{
  "n_layer": 13,
  "d_model": 256,
  "n_head": 4,
  "n_kv_head": 4,
  "head_dim": 64,
  "rope_fraction": 1.0,
  "init": "normal",
  "init_std_up": 0.0373,
  "beta1": 0.9,
  "decay_fraction": 0.729,
  "seq_len": 512,
  "dataset": "wikipedia_en"
}
Each number is 128 + 32 x the weight over the matrix's rms, rounded and kept within 0 to 255. Layers, rows and columns count from 0.

# layer 7 attention key, 256x256, rms 0.0343, rows 59-63, columns 128-255
[[150 140 139 145 137 119 134 143 129 103 194 148 184 116 143  95 145 104 166 103 143 100 158 150 160 106  76 139 126 127 108 147  95 123 156 152 149 147 164 153 119 121 149  55 105 167 156 121 143  96 120 112 128 128 140 141 101 156 121 138  72 113 159 130  86 107 137 154 105 169 132 162 139 128 120 129  91 154  99 165 112 154 108 157 157 124 146  69  99 115 160 113 104 124 136 121 119 134 157 153 140 117 161 112  74  89 144 136 126  59 145 147  82 136 149 137 113 124 116  99 103 154 146 125 110 159 139  95]
 [144 120 110 155 127 133 142 126  97 129 183 127 129 182 143 137  88 149 127 172 126 115 206 157  90 154  94 128 117 137 114 137 138 139 153  90 126 113  96 129  77  92 138 109 165 156 124 117 128  92 132 162 150 136 110 142 151  75 117 103 132 139 122 112  59 101 146 115 148 129 126  92 147  81 134 177 109 103 121 114 148 146 113 116 119 108 119 122 142 107  86  90 127 112  96 130 160 156 112 124 144 142 128 141 142 129 123 146 158  85 145 137 112 137 136 158 174 116 115 121 129 129 139 159 162 119 122 124]
 [132 100 142 134 154  93  99 133 145 135 144  85  95 135 143 113  72 177  89 139 105 102 104 119 153 128 120 143 100 140 171 111 106 133  96 162 134 130 150 166 101 128 175 124 194  74  86 146 158 175  98 149 149  84 100  79 136 109 146 139 149 112 140 140 153 166 149 127 121 135 174  92 143 125 101  82 206 138 169 111 107  82 172 117 125  57 122 148 158 137  82 126  79 139 149 115 133 103 118  99 168 144 127 181 132 152 108 153 109 180 102 145  80 109 146  92 146 168 167 169 124 178 114 133 101 151 188 136]
 [105  81 138 146  97 146  98 127 173 143 135 136 167 133 149 108 135 123 141 161 139 144 147  80 151 135 147 165 145 113 123 161 117 118 151 153 128 128 154 148 135 152 100 160 136 157 128 124 155 182 108 139 134 131 115  97 157 138 133 132 136 133 131 105 128 115 122 136 157 146  33 138 159 141 146 116 138 129 119 178  72 154 143 168 136 139  93 104 152 153  86 108 159  95 136 164 109 105 124 108 109 141 139 128 133 141 111 111 138 135 117  99 117 126  88 127 129 112 100 122 168 101 112 122 114 104 126 141]
 [118 109 133 150 115 179 165 114 135  98 175 151 178  82 176 120 139  92 107 153 112  80  92 135 108 163 134 178  72  59 131 166 104  93 132 103 116 126 104 148 129 121 130 101  78 143 234  90 117 122 141 126 131 153 160 192 104 116 149 158 116 119  98 166 109 115 143 168  88 159 120 121 146 109 105 180  70  78  69 127 117 175 132 137 142 159 138  72 133 148 140 142 120 106 125  95  92  96 184 122  87 138 138 143 124 149 164  67 166  87 133 117 130 155 139 151  82 109 122  91 172  97 107 106 152 150  93  88]]
# layer 7 attention query, 256x256, rms 0.0341, rows 60-63, columns 128-255
[[134 160 133  66 128 147 138 119 164  87 135 122 155 108  99 133 153 110 169  90 175  95 125 126 129 140 134 130 130 119  87 129 140 139 116 136 136 128 139 101 116 107 103 112 164 152 142 106 126 130 124 112 177  97 114 149 119 128 197 121 142 110 137 137 132 104 133 124 133  82 125 117 175 122 109 107 110 127 157 114 142 143 125 153 117 160 122 128 178 139 132 141 151 150 114  99  86 150 108  94  93  94 181 101  86 113 111 154 121 172 169  52 130 151 116 106 156 107 127 131 140 110 141 128 130 106 169  63]
 [ 80 106 124 145 123 147  87 130 145 106 141 150 135 101 119 136 147 130 114 150 162 133 171 144 139 109 149 111 166 131  86 138 118 144 133 186 120 150 141  77 155 119  95  80  93  72 116 124 120  91 131  61  71 147 135 154 153 147 153  77  66 137 151 140 155 150 131 137 134 153 127 146 151 115 129 112  81  90 154 145 113 170 130 128 148 138 185 157 120 154 146 105 159 111 120 145 144 172 141 118 102  98  68  80 124 148 131 118 146 111 155 108 152 167 136 169 110 123 124 127  92 109 137  75 135 137 111 158]
 [164 107 148 133 148 150 123  91  91 116 132  97 114 101 107 140  63 127 145  59 109 119 135 139 126 151 116  99 123 113 132 137 116 129 106 139 124  88 131 135 160 106 136 129 137 132 132 183 141 129 126 102 155 163 107 126 118  99 154 140 148 127 141 139 144 150  98 113 136 127 128 115  99 164 170 112 118 122  99 115 171 127 174 121  96 149 124 114  91 158 155 161  91 121 145  84 105 135 113 105 124 144 114 160 138 144 167 120  76 148 131 163 145  92 210 111 149 131 158 112 111  88 135 114 155 119 137 130]
 [140 125 118 145 119 165  64  74 122 166 135  86  86 173 141 137 160 151 161 159 129 151 130 113 168 151 102 126 125 118 124  92 125 168 174 142 146 127 145 149 125 150 105 119 153 158 116 165 170 167 172 143 141 159 129 119 156 151 142 117 155 114 141 113 162 136 110 120 161  88 163 146  79 202  97 108 119 138 161 139 105 140  89 169 100 162 119 138 144  71 139 126 145 110 131 159  83 174  68 123 136  85 123 163 137 120 114 150 165 142 135 121  86 133 102  84 103 126 149 159 106 130 129 132 133 132 154  74]]
# layer 7 attention value, 256x256, rms 0.042, rows 0-7, columns 128-255
[[112 108 189 109 110 163 113 135 115  76 130 160  91  50  74  91 103 154 134 136 114  16 135 137 143 204 132  65   8 154 227 215  91  72  98 170 140 130 154  71  45  70 143  58  88 113 134 140 138  92 214 189  69  71 105 162 135 156 159 135 179 113 198 149 141 139  54 179 187 139 114 136 144 122 139  88 161 136  63 141  38 165 231 145  77 183 156 166 112 134 106  88 134 150 108 136 245 138 121 120 107 147 163 162 174 102  40 103 122 119 160 101 203 107  97 105 104 178 199 159  58 141 175 128  78 190 126 208]
 [121  55  60 141  74  82 162 218 169 187 181 162  74 140 148 176 104  80 188 167 111 167 142 145 106  98 109  16 202  97  83  97 119 139 159 159 158  71  85 154 102 121 109  93 130 178 126 121  65 139 169 174 115 137 170 123 116  64 152 132 103 144 148 186 133 134 116 131 121 157  81  97  51  73 100 165 120 233 165  99  97  82 132 160 120 127 157 112 140 200 119 154 102 149  79 100 150 132 197 146 106 107 132 120 155 130 149 213 115 148 144 169 189 122 150 113 198  90 189 109 157  54 157 123  50 103  69 167]
 [169 184 119  57  59  85 148  90 204 153 111  50 107 129 129 120 136 108 157 175 166 116 134 171 136 134 162 144 133  83 103 140  41 151  89 128 208  80 156 138 119 132  76 141 105 118 179  91  95 132 100 106 100 157 156 172  93  63 117  74 108 119 198 104 101  89 146 146  94 144  73 118  70 154 183 101 118  92 149 122 161 107  63 129 139 157 122 121 193  93 127  91 177 173 128 166 110  48 148 188  77 179 164  89  86 192 157 154  92 124  96 107 113 157 130 111 168 142 146 177 155 105 147 215  11 147 148 117]
 [ 86 121 113  68 100 104 143  98  91 127 153 109 160 174 143 124  76  93 126 168 150 138 105 168  89  77  58 141 112 162 104 121 134 123 114 116 179 121  80 101  91 121 104  66 100 137 110  62 156  71 138 166 137 114 133  73 114 101 224 146  58 164 139 127 213 167  64 117 173 118 215 122 189 123  51 120 128 187  68 161 131 122 172 145 160 199 135 134   8 194 153 209  20 166 124 188 128 163  76 155  89 131 154 138 138  56 105  99 190 125 124 127 161 175 129 119 167 110 187 120 129 137 139 120  67  81  60 132]
 [163 128  81  55 134 110 150 133  82 162 143 141 158 119 158  62  88  99 125 142 108 121 125 105 127 126 205 109 185 138 154 137 135 153  82 151  93 123  90 140 140 137 172 102 167 109 104  71 184 130  84 143 185  85 122 137 164 153 149 174 193  90  82 209 115 148  97 151 141  98 117  92 106  98 106 138 193  94 127  81 128 160 196  65  62 129 103 144 103 162 122  87 102 126 107 141 131 149  86 111 199  87 113 165 134 118 146 107 160 106 158 124 161 117  63 111 136 156 141 127 152 146  90 140  94 148 124 154]
 [223 100 168  80 180 119 107  68 147 109 181 102 146 133 137 171 141 151 127 103 104 194 127 130 119  54 222  86 170 175 128 116 143 152 110  92  59 106 118 138  79 139 135 212 167 131 124 125 152 161  39 189 138  90  94 125 162  91  82 153  87 190 203 176 145  97 133 109 118  99  93 135  41 129  93 157 148  74 150  95 142 151 159 150 150  93 151 133 141 182 115 105 111  77 196  90  99 143 138 147 157 110 167 156  94  36 113 113  82 102 173 151 109 133 168 111  88 122 146 117 124  85 129 203 117 136 126  62]
 [170 130 183 136 141 109 132  45 105 118  88  75 206 170  78 157 102 183  87  67 130 162 135 123 137 157 167  94 123 191 165 165 233 127 122 122  81  96  94  86 125 139  78 150 139  68 135 115 158 161 131 172 176 113  32 115 220 186 143 160 145 156 128 153 105 136 144  78 117  94 145 141 185 161 103 117 174 129 113  89 107 214 138 127  75 113 108 168  83 102 158 115  70 110 150  99 152  92  54 105 189  97  79 154  63  28 101  31 123 100 201 176 124 133 166 178 114 180 138 104 113 128 105 189 188 133 220 109]
 [118  90  92 117  81 156 160 154 133 185 191 132  95 103 139 159 106 123 123 160 149 160  69 119 123  70 109 116 144 180  97 180  72 149 101 193 175 145  60  85 110  71  81  74 198  84 145 170 117 109 152 179  70  45 179 196 113 128 172 158  68 142 202 158 167 103 152 144 122 131 151 123 182 155  76  67 135 168 110 142 135 117 193 184 129 128 100 171  89 206 146 182 116 128 109 127 121 183 119 105  73  67 123 170 200 110 203 103 128  95 156 107 153 112 108 109 133 165 162 139 141 120 137 111  65  96  65 182]]
# layer 7 attention output (transposed), 256x256, rms 0.0418, rows 0-7, columns 128-255
[[104 131 159 137 139  92 107 222 122 115 113 163 111  75 162 108 165 115  66 181 118  91 186 149 100 128 163 255  95 157 163 126 138 136 198 149 137  89 129 187  93 132 112 140  93 139 156 197  65  77 111 191 114 122 166 183 190 106 135 163 100 161 130 175 103  98 107 114 102  98 100 157 118 150  61 129 115 161  89 126 100 161  62 157 218 226 120 100 134 175 152 100 158 110 159 125  91 180 208  98 140  55 162 154 140 157 101 123 118 151 190 162 148 130  98 124 131  69 142 113 106 163 107 152 131 166 181 180]
 [147  80  98 131  83 106 112 127 123 199  73  76 196 135 101 113 108 127  90 135 163 111 118 139 170  89 182 113  81 131  91 111 171 155 189 152 145 195 191  83 142 156 183 160 119  94 176 168 128 151 138  82 122 149 143 130 111 127  95 176 123 129 114 158 124 113 144 120 107 123 136 123 135 154 169 132 199 133 137 133 127 210 180 203 131 122 143 135  90  68 141  64  99 123 116  63 113  64  84 153 236 161 215 219 134 123 118 172 163  71 139 149 183 128 121 168 112 140 118 103 131 126 100  86  97 129  95  68]
 [180 110 157  86 120  94 151 172 137 117 132  84 163 188 157 134 117  34  23  88 125 100  90 182 112  85 184 108 121 138  94  86  80 117 135  88 101 184 170 168 128 139 154  85 162 124 189  86 150 159 214 141 140 129 144 114 121 117 139 124 108 142 160 106 120  88 157 141 151 226 126  55  77 152 104 102  80 108 133 117 143 141  82  73 123 149 104 125  92 102 122 143 103  66 114 140 125  32 103 152 173 159 161  97 195  90 139 121 116 104 131 133 147 116 171 162 118 146 153 120  70 160 163 173 153 173 215 140]
 [152  71 142 140 146 122 124  99 132 132  78 208 156  99 111  61 118 128 119 154 178 151  38 184  99  82  92 175  81 101 109 141 140 102 145 158 158  96 131 100 160 136  99 188 122  92 162 137  98 199 100 127 106 113  71  91 110 164 170 129 132 155 158  77 129 124 141 112 102 100 131 135 182 115  66 168 138 132  51 100  76  67 135 143 139 108 104 126 188  98  82 115 121 150 182  76  91 126 101  84 170 105  93 134 122 160 171 110 154  58 124 154 105 149 105 123  56 117 164 165 110 142  99 121  81 171  73  75]
 [ 68 190 162 131 100 168 131  47  77 208 110  58 123  97 103 120 100 156 160  90 112  82 137  85 143 121  93 127 130 118 160 102 130 116 125 145 117  83  93 122 121 131 131 139 176 211 159 143  63 103 120 143 149  89 171 187 180 112  84 215  99 154  88  84 124  96 113 104 142 145 152  94 197 200 152 101 173 121 171 132  99  33 145 129  61 124 155 104 187  77 104  46 111 121 113  46 110 179 172  96 126 166 100 141 102 122  92 169 198 127 128 122 125 173 174 126 118  70  70 131 151 154  78 176  83 173  86 131]
 [208 143 124  85 152 151 156 224 161 121 101  46 124  73  45 173 151 125 164  90 118 138 141 130 130 159  85 112 182 111 145 109 152 121 130 129  93  81  95 126 161 114 102  82 187 125  89  99  91 187 106 134 109 131 129 154 161  96 123 139  96 139 135 119 114 135 128 158 196  96 121 173 152  85 169 108 102 127 149 130 159 190 198 151  27 130 136 131  89 135 145 186  65 182 139 105  96 191  43 143 123 135 117 109  99 187  84 168 146  96 134 100 133 102 137 158 122 160 124 116 105 105  79 120 140 168  62  90]
 [ 96 159 119 130 144 102 206 118 124 148 115 122  48 113 100 140 110 195 226 195 116 124 133  91 122 178  43 158 182 101 179 168 127  70  73 138 146  64  73 102 197 131  77 130 102 189 128 114  99 100  78 191 121 160  96 130 163 103 112 130  63 130 167 137 124 158  79 114 202  87  91 179 122 103  86  60 107 132 203 126 172 116 161 137  89 158 101 146 195 164 148 228  81 134 177 118 103 183  99  97  56 115  39  88 100 175 123  90 137 133 146 151 105 150 150 106 154  62 101 116 118 123  93 153 113 159  89 134]
 [149 115 141 135 117  84  99 124 173 115  73  89 197  82 123  82 138 109  76 142 160 131  95 167 151 134 102 180 102 134 187 153 152  73 151 190  99 106 181 132 102 137 189 164 121 170 153 155  98 162 136 128 125 141 121 143 104 165 125 162 141 169 138  92 131  96 175 128 136 138 140 175 115  98 108 121 127  75 142  87 180 212  93 201 164 174 122 128 153  77 132  75  78 162 151  71  96  92 154 148 155 132 133 160 180 161 196 139  78  66 162  83 176 113 156 128  86 138 146 135 119 123 103  97 118 112 229 111]]